{"n_layer": 8, "d_model": 192, "n_head": 4, "n_kv_head": 4, "head_dim": 32, "d_mlp": 768, "vocab_size": 4096, "activation": "tanh_gelu", "norm": "layernorm", "norm_place": "post", "norm_eps": 1e-05, "positions": "learned", "qk_norm": false, "attn_scale": 0.177, "bias": "all", "tie_embeddings": true, "parallel_block": false, "extras": ["capped logits"], "init": "trunc", "init_std_qkv": 0.0361, "init_std_o": 0.00905, "init_std_up": 0.0361, "init_std_down": 0.00905, "optimizer": "soap_variant", "lr": 0.00119, "lr_mult_o": 0.902, "lr_mult_up": 1.45, "beta1": 0.95, "beta2": 0.99, "lr_head": 0.00849, "grad_clip": 2.0, "warmup_steps": 200, "schedule": "wsd", "decay_fraction": 0.765, "decay_shape": "linear", "final_lr_fraction": 0.05, "batch_tokens": [16384, 32768], "seq_len": 512, "doc_mask": true, "train_tokens": 149000000, "steps": 6067, "dataset": "wikipedia_en"}
Each number is 50 + 10 x the weight over its row's rms, rounded and kept within 0 to 99. Layers, rows and columns count from 0. The size before them is the row's rms in percent of the matrix's.

# layer 2 MLP up, 768x192, rms 0.0694, rows 290-323, columns 96-191
111:42 52 29 57 59 64 44 41 31 47 34 42 58 67 51 48 58 51 49 49 36 43 44 53 66 58 45 43 62 50 75 42 53 55 30 60 62 55 63 64 66 41 48 39 52 44 49 50 43 60 48 37 49 57 55 39 62 42 58 51 30 60 48 39 29 43 47 60 61 48 47 44 58 66 59 62 52 47 63 51 56 40 41 47 53 32 47 46 56 43 42 34 38 63 52 46
110:33 57 55 53 36 41 59 52 43 55 64 52 61 70 47 46 55 40 42 72 47 50 52 67 58 45 54 77 44 61 52 49 66 57 44 64 53 40 42 56 39 69 40 37 57 53 47 45 53 43 47 40 39 37 49 55 42 57 48 63 40 45 70 50 62 40 60 45 43 63 32 35 48 53 61 51 30 61 44 44 36 62 35 52 38 49 30 36 50 27 70 51 40 62 33 51
114:58 46 60 59 59 53 43 60 69 59 54 47 66 38 48 64 56 29 62 54 42 39 40 47 53 32 49 40 45 66 62 58 59 52 49 48 57 46 58 67 31 42 54 57 49 55 64 50 48 50 45 48 39 54 46 41 42 48 52 49 45 35 40 31 65 59 48 45 41 37 38 56 34 45 52 61 45 52 52 46 56 42 36 55 56 56 37 55 46 65 70 51 49 48 55 52
095:61 54 61 67 58 54 64 56 41 34 32 62 47 67 50 47 61 69 45 45 60 51 50 56 67 44 41 43 53 40 28 48 47 57 48 62 51 33 46 57 52 54 49 68 55 51 63 65 58 61 57 59 59 48 60 62 43 45 51 54 46 64 60 57 53 47 45 46 43 52 42 47 69 63 47 54 50 43 51 48 57 61 49 60 46 39 45 48 53 58 56 53 51 47 35 42
100:49 37 33 52 41 49 35 50 45 55 60 38 48 55 53 40 51 58 48 52 37 44 49 53 46 50 59 29 34 51 56 44 43 57 51 43 50 36 39 48 25 42 27 41 57 44 32 32 65 49 73 52 56 34 56 52 53 60 50 57 45 60 38 48 37 52 53 43 72 50 54 51 47 39 52 43 62 50 59 51 57 61 46 56 64 55 55 67 46 59 61 40 57 56 68 39
090:55 42 56 55 56 42 60 60 50 49 40 56 53 70 38 45 55 37 42 59 63 49 19 51 35 37 55 50 52 48 50 43 46 59 60 55 62 74 37 52 48 40 30 60 40 37 53 69 57 62 54 46 65 48 40 66 51 53 58 52 58 54 51 49 45 63 48 60 55 45 31 39 48 65 65 52 54 51 56 47 43 45 43 61 62 57 43 40 51 42 56 42 62 58 37 47
114:46 51 42 48 53 52 45 48 40 41 49 54 53 50 45 43 43 48 52 43 41 39 56 58 40 48 55 57 31 56 43 54 56 39 62 52 49 62 47 28 51 27 44 46 61 49 54 40 26 47 52 54 53 63 61 44 61 54 57 54 55 50 65 41 55 59 54 37 31 40 69 43 41 47 58 40 64 54 46 52 71 41 42 48 44 40 71 28 67 68 56 48 38 52 54 43
089:42 52 48 52 41 57 43 60 48 66 47 57 59 58 64 55 45 34 51 31 46 48 59 51 44 68 31 50 40 42 49 46 44 67 42 54 53 48 51 25 50 34 40 65 43 48 62 40 27 62 63 55 27 46 36 53 68 49 56 64 54 57 61 50 51 62 54 50 76 20 46 46 53 42 50 48 62 43 59 59 35 59 50 51 47 52 40 51 42 27 42 27 42 56 41 50
102:55 48 56 47 33 47 41 33 44 50 42 41 61 39 45 47 64 56 38 36 53 61 62 69 50 60 46 52 53 42 46 54 37 62 57 72 46 61 47 55 67 67 56 48 50 43 58 42 54 45 44 45 56 48 63 43 38 53 30 64 31 59 58 35 58 46 51 66 43 50 57 62 62 60 50 44 37 46 37 67 43 49 61 53 49 55 42 58 52 67 42 62 50 66 64 51
089:60 59 64 42 70 31 48 48 58 83 49 38 47 52 65 57 47 51 68 57 46 55 52 57 54 45 54 58 43 53 49 49 59 34 47 44 66 60 71 34 48 56 55 53 64 60 41 48 39 50 57 59 52 52 62 33 62 49 44 55 47 38 49 44 54 57 72 51 47 32 43 54 57 46 38 39 43 42 38 62 63 50 56 47 40 26 41 59 50 51 58 36 46 62 45 54
101:47 50 48 43 58 71 43 46 36 63 47 49 43 48 60 54 47 48 48 56 52 69 65 41 64 48 49 70 33 35 52 44 52 41 59 40 48 60 57 40 45 25 58 55 50 52 48 44 58 69 49 71 53 59 42 49 40 51 54 50 51 54 42 60 39 62 62 59 51 55 54 50 39 41 50 70 57 56 40 53 58 59 69 60 57 57 64 61 41 26 59 57 45 56 50 54
080:48 50 67 40 43 41 40 39 46 65 47 42 48 57 43 59 44 53 47 44 55 43 41 71 66 47 60 39 36 60 54 46 38 56 37 64 51 59 56 32 58 47 74 68 36 40 50 45 41 41 49 36 58 55 55 35 35 45 60 40 57 50 40 62 49 51 22 51 51 56 65 51 46 59 54 58 58 60 46 44 39 40 37 34 48 52 64 40 45 43 50 61 45 49 64 67
113:39 37 48 41 60 35 67 70 49 48 35 46 33 45 50 40 57 48 45 64 47 45 56 52 52 47 41 48 64 62 59 47 44 54 41 54 37 63 57 37 50 72 29 50 63 50 45 48 35 45 52 45 69 69 64 32 49 67 72 44 58 39 53 49 43 43 41 49 67 40 58 40 54 47 29 55 48 37 52 64 40 54 40 42 68 38 58 43 46 43 57 42 57 68 55 61
087:45 42 52 51 36 48 41 58 17 44 52 48 55 42 66 43 45 37 43 47 47 52 32 58 37 61 63 59 48 30 38 43 34 42 60 55 47 78 68 55 63 30 55 59 54 23 50 68 42 78 32 45 60 48 48 35 37 36 71 43 52 62 49 44 49 67 65 54 43 58 48 44 41 51 48 39 50 42 62 55 34 58 46 59 48 59 46 59 53 43 43 50 47 43 44 47
118:50 41 52 54 53 42 59 62 61 49 46 42 56 36 31 56 42 35 55 53 39 52 42 51 53 38 71 48 67 59 63 51 47 38 65 29 51 30 56 55 52 54 56 46 55 43 43 46 44 56 42 68 51 46 41 51 45 44 32 64 48 63 56 30 40 46 40 40 54 42 44 73 37 46 62 41 39 73 59 50 52 47 47 54 60 65 57 42 63 58 54 48 49 45 45 45
110:54 45 56 43 31 54 47 62 64 51 49 36 53 40 38 35 32 45 41 59 52 30 42 30 48 37 52 65 64 44 59 34 65 52 45 42 54 62 46 58 52 37 52 32 61 53 43 38 52 36 48 49 47 67 43 63 50 55 35 54 37 48 40 29 47 37 37 32 47 54 53 53 48 52 56 59 46 41 49 51 59 45 57 65 44 38 53 33 55 67 63 40 53 49 51 45
095:65 47 47 58 49 39 33 48 50 47 47 34 44 52 41 50 44 31 66 56 55 38 36 70 45 48 61 70 48 53 48 48 40 56 52 59 53 50 51 50 68 56 52 56 41 24 52 42 52 53 56 37 47 59 53 60 49 40 49 52 38 51 47 44 49 57 31 59 37 43 46 51 38 47 61 55 49 51 39 45 61 59 50 64 40 53 51 61 57 56 47 79 52 68 51 54
107:45 49 50 52 46 41 35 52 41 39 39 58 44 41 47 60 51 64 41 55 43 47 55 51 50 57 55 66 46 43 41 42 48 71 43 54 42 58 52 39 59 47 55 40 52 47 47 40 43 60 25 52 43 52 49 49 55 37 67 47 29 55 30 65 56 38 60 41 53 43 59 81 34 58 41 55 41 52 43 45 60 53 57 47 67 49 67 66 58 54 59 43 41 50 57 62
110:54 56 60 62 43 52 53 51 46 61 50 48 47 55 56 36 33 43 24 57 50 64 57 57 51 57 60 68 57 54 19 41 43 59 61 48 40 66 43 48 59 54 57 46 45 41 35 57 61 58 66 44 56 47 49 49 45 47 53 57 62 56 49 53 46 52 63 52 67 53 56 43 32 64 35 52 62 48 42 72 57 51 48 40 54 65 63 56 37 55 49 46 47 49 33 52
086:55 55 46 52 55 66 43 62 38 30 59 37 38 68 38 52 48 43 43 57 49 42 39 68 45 39 49 57 41 36 61 52 46 50 42 56 30 58 53 38 51 59 59 40 50 38 56 56 50 44 64 39 49 47 59 30 47 41 49 37 68 49 51 48 50 41 41 48 54 60 45 52 50 46 56 45 53 52 52 58 56 42 41 54 57 42 66 46 44 33 47 80 78 50 71 43
091:67 33 53 45 43 42 67 52 51 59 50 62 53 27 56 58 41 38 35 55 63 45 46 47 62 41 69 30 46 52 64 46 64 65 69 39 55 39 54 62 40 70 69 56 37 52 55 44 32 49 31 44 48 60 24 65 58 60 54 56 48 57 49 39 59 38 37 38 49 66 51 39 48 43 61 56 44 57 47 40 30 38 65 53 36 55 51 39 64 69 31 64 52 45 49 40
109:52 52 73 69 32 39 42 26 59 33 46 32 64 54 59 62 50 47 67 52 41 47 38 43 62 52 51 67 42 61 43 46 30 57 55 51 44 44 44 49 62 55 41 51 48 53 38 51 36 35 63 72 54 39 52 35 38 50 49 49 58 64 35 41 67 51 56 44 45 33 36 70 37 61 42 50 46 40 65 55 55 42 55 49 47 51 58 52 45 43 37 50 42 46 56 61
108:47 47 44 66 43 45 60 49 63 60 59 54 38 63 62 56 63 46 62 46 30 67 46 46 40 60 35 61 53 55 46 52 34 38 56 51 40 55 30 27 65 41 51 48 40 29 47 63 36 30 49 43 72 53 37 73 47 45 59 49 57 57 57 46 44 48 44 51 59 50 37 62 63 63 49 60 54 60 46 64 54 49 46 50 56 46 44 65 44 34 60 74 61 58 45 35
099:50 52 47 45 49 49 38 34 48 64 45 39 59 63 32 50 46 40 54 50 44 46 48 39 44 43 64 44 41 40 34 55 47 40 60 50 52 34 45 69 43 28 50 55 67 53 63 46 42 58 46 70 52 50 48 36 54 34 53 53 57 39 46 50 67 34 40 34 54 41 49 57 52 52 60 31 53 50 50 41 56 63 31 62 47 50 48 63 41 64 77 24 47 50 64 38
112:43 48 58 55 55 43 48 43 48 65 65 63 41 50 42 51 47 47 62 48 64 47 52 50 55 56 45 43 41 59 33 48 36 49 51 49 46 62 45 49 43 62 51 50 55 50 57 35 37 43 35 48 53 48 50 62 59 42 34 43 57 62 42 44 49 44 56 44 56 54 43 43 54 51 55 63 39 48 59 56 41 55 45 77 39 53 62 44 43 43 51 67 31 43 44 52
113:65 79 49 67 38 46 57 54 51 48 67 43 60 44 42 62 49 68 50 47 42 31 49 48 58 44 47 35 65 38 40 53 46 50 54 51 35 32 65 51 57 60 50 57 66 64 54 55 66 65 56 49 46 51 54 52 51 44 41 55 68 45 43 58 43 39 44 37 56 55 52 44 64 52 72 56 52 58 51 28 46 52 54 39 54 41 66 61 52 53 62 36 61 27 61 38
102:63 49 59 47 42 43 59 56 32 46 59 49 53 45 58 37 47 45 51 49 44 39 31 43 43 61 52 58 50 60 40 59 42 50 42 64 54 30 63 75 42 35 40 59 58 59 45 45 54 70 31 44 62 54 64 58 58 45 26 59 50 66 31 42 49 50 43 52 65 54 65 40 55 68 50 54 39 56 50 41 26 53 46 45 55 35 56 48 62 48 23 49 48 56 53 48
091:68 73 53 28 58 41 44 53 64 56 57 59 44 39 41 57 49 38 40 56 56 62 44 49 55 38 51 43 46 51 60 58 53 52 40 49 44 44 31 43 38 63 53 65 44 49 52 52 66 39 42 51 54 64 51 56 44 44 60 62 56 44 51 52 29 42 46 61 50 38 46 39 43 57 57 47 61 53 38 36 62 49 41 34 42 43 40 42 54 56 46 34 57 52 44 55
092:44 53 54 49 38 43 50 53 37 45 73 53 53 43 65 43 50 40 44 62 46 45 56 50 60 56 31 57 53 43 58 61 50 59 52 32 42 68 53 48 63 60 42 46 56 36 52 41 51 48 56 36 56 62 64 61 51 60 23 61 63 31 50 29 56 71 43 40 60 49 48 48 38 39 29 69 53 54 46 51 46 49 70 55 66 49 64 54 38 43 49 57 62 64 38 46
083:41 35 37 43 47 33 60 42 54 45 59 47 43 50 57 69 64 47 48 43 62 66 49 29 52 51 41 56 45 41 57 54 44 33 57 63 45 45 60 61 43 50 52 38 59 54 56 62 48 64 55 31 45 49 50 53 48 51 53 47 44 58 62 32 60 66 54 47 74 46 53 49 57 59 43 52 45 57 43 57 25 51 58 59 51 56 43 38 39 56 57 58 55 41 39 39
102:53 40 44 80 61 44 57 37 42 48 57 46 50 58 63 60 39 61 54 53 48 59 52 41 47 49 43 47 64 41 53 56 54 66 62 61 49 31 34 48 55 45 32 57 48 57 53 53 53 37 68 61 54 45 56 56 29 54 44 59 41 63 53 57 51 51 48 51 83 48 52 37 52 60 39 52 44 31 67 67 38 34 33 64 44 51 66 54 54 50 51 64 62 51 40 60
107:53 42 47 46 61 51 46 42 52 60 51 49 66 45 64 43 71 47 51 26 49 50 64 44 42 44 66 57 54 53 46 62 49 53 44 44 54 47 41 63 54 51 61 55 62 38 35 42 39 66 47 47 38 65 50 53 56 51 53 48 55 43 56 62 49 66 58 48 47 47 41 44 53 70 47 43 61 30 53 62 41 33 49 64 57 49 37 47 46 30 33 38 33 48 29 33
099:57 52 63 66 48 47 42 67 31 34 59 54 46 33 53 51 57 46 44 61 59 58 72 54 46 36 59 68 63 36 41 61 40 48 57 70 49 53 62 75 49 63 50 64 45 51 54 55 72 53 44 64 46 55 54 44 57 58 49 60 56 65 54 59 58 61 57 59 32 47 46 48 38 55 34 45 51 71 45 40 56 58 40 34 52 35 65 50 47 35 42 78 55 67 45 56
095:60 68 57 66 50 49 30 42 37 56 29 46 49 56 47 53 46 65 44 47 42 45 55 45 54 40 47 45 48 46 49 62 47 45 67 37 39 35 63 60 45 56 45 37 39 58 50 45 56 55 55 54 44 46 34 56 75 49 44 42 59 43 26 38 60 46 53 36 65 64 57 36 24 44 62 56 42 40 28 33 46 53 44 54 50 50 50 49 53 45 44 50 51 47 51 44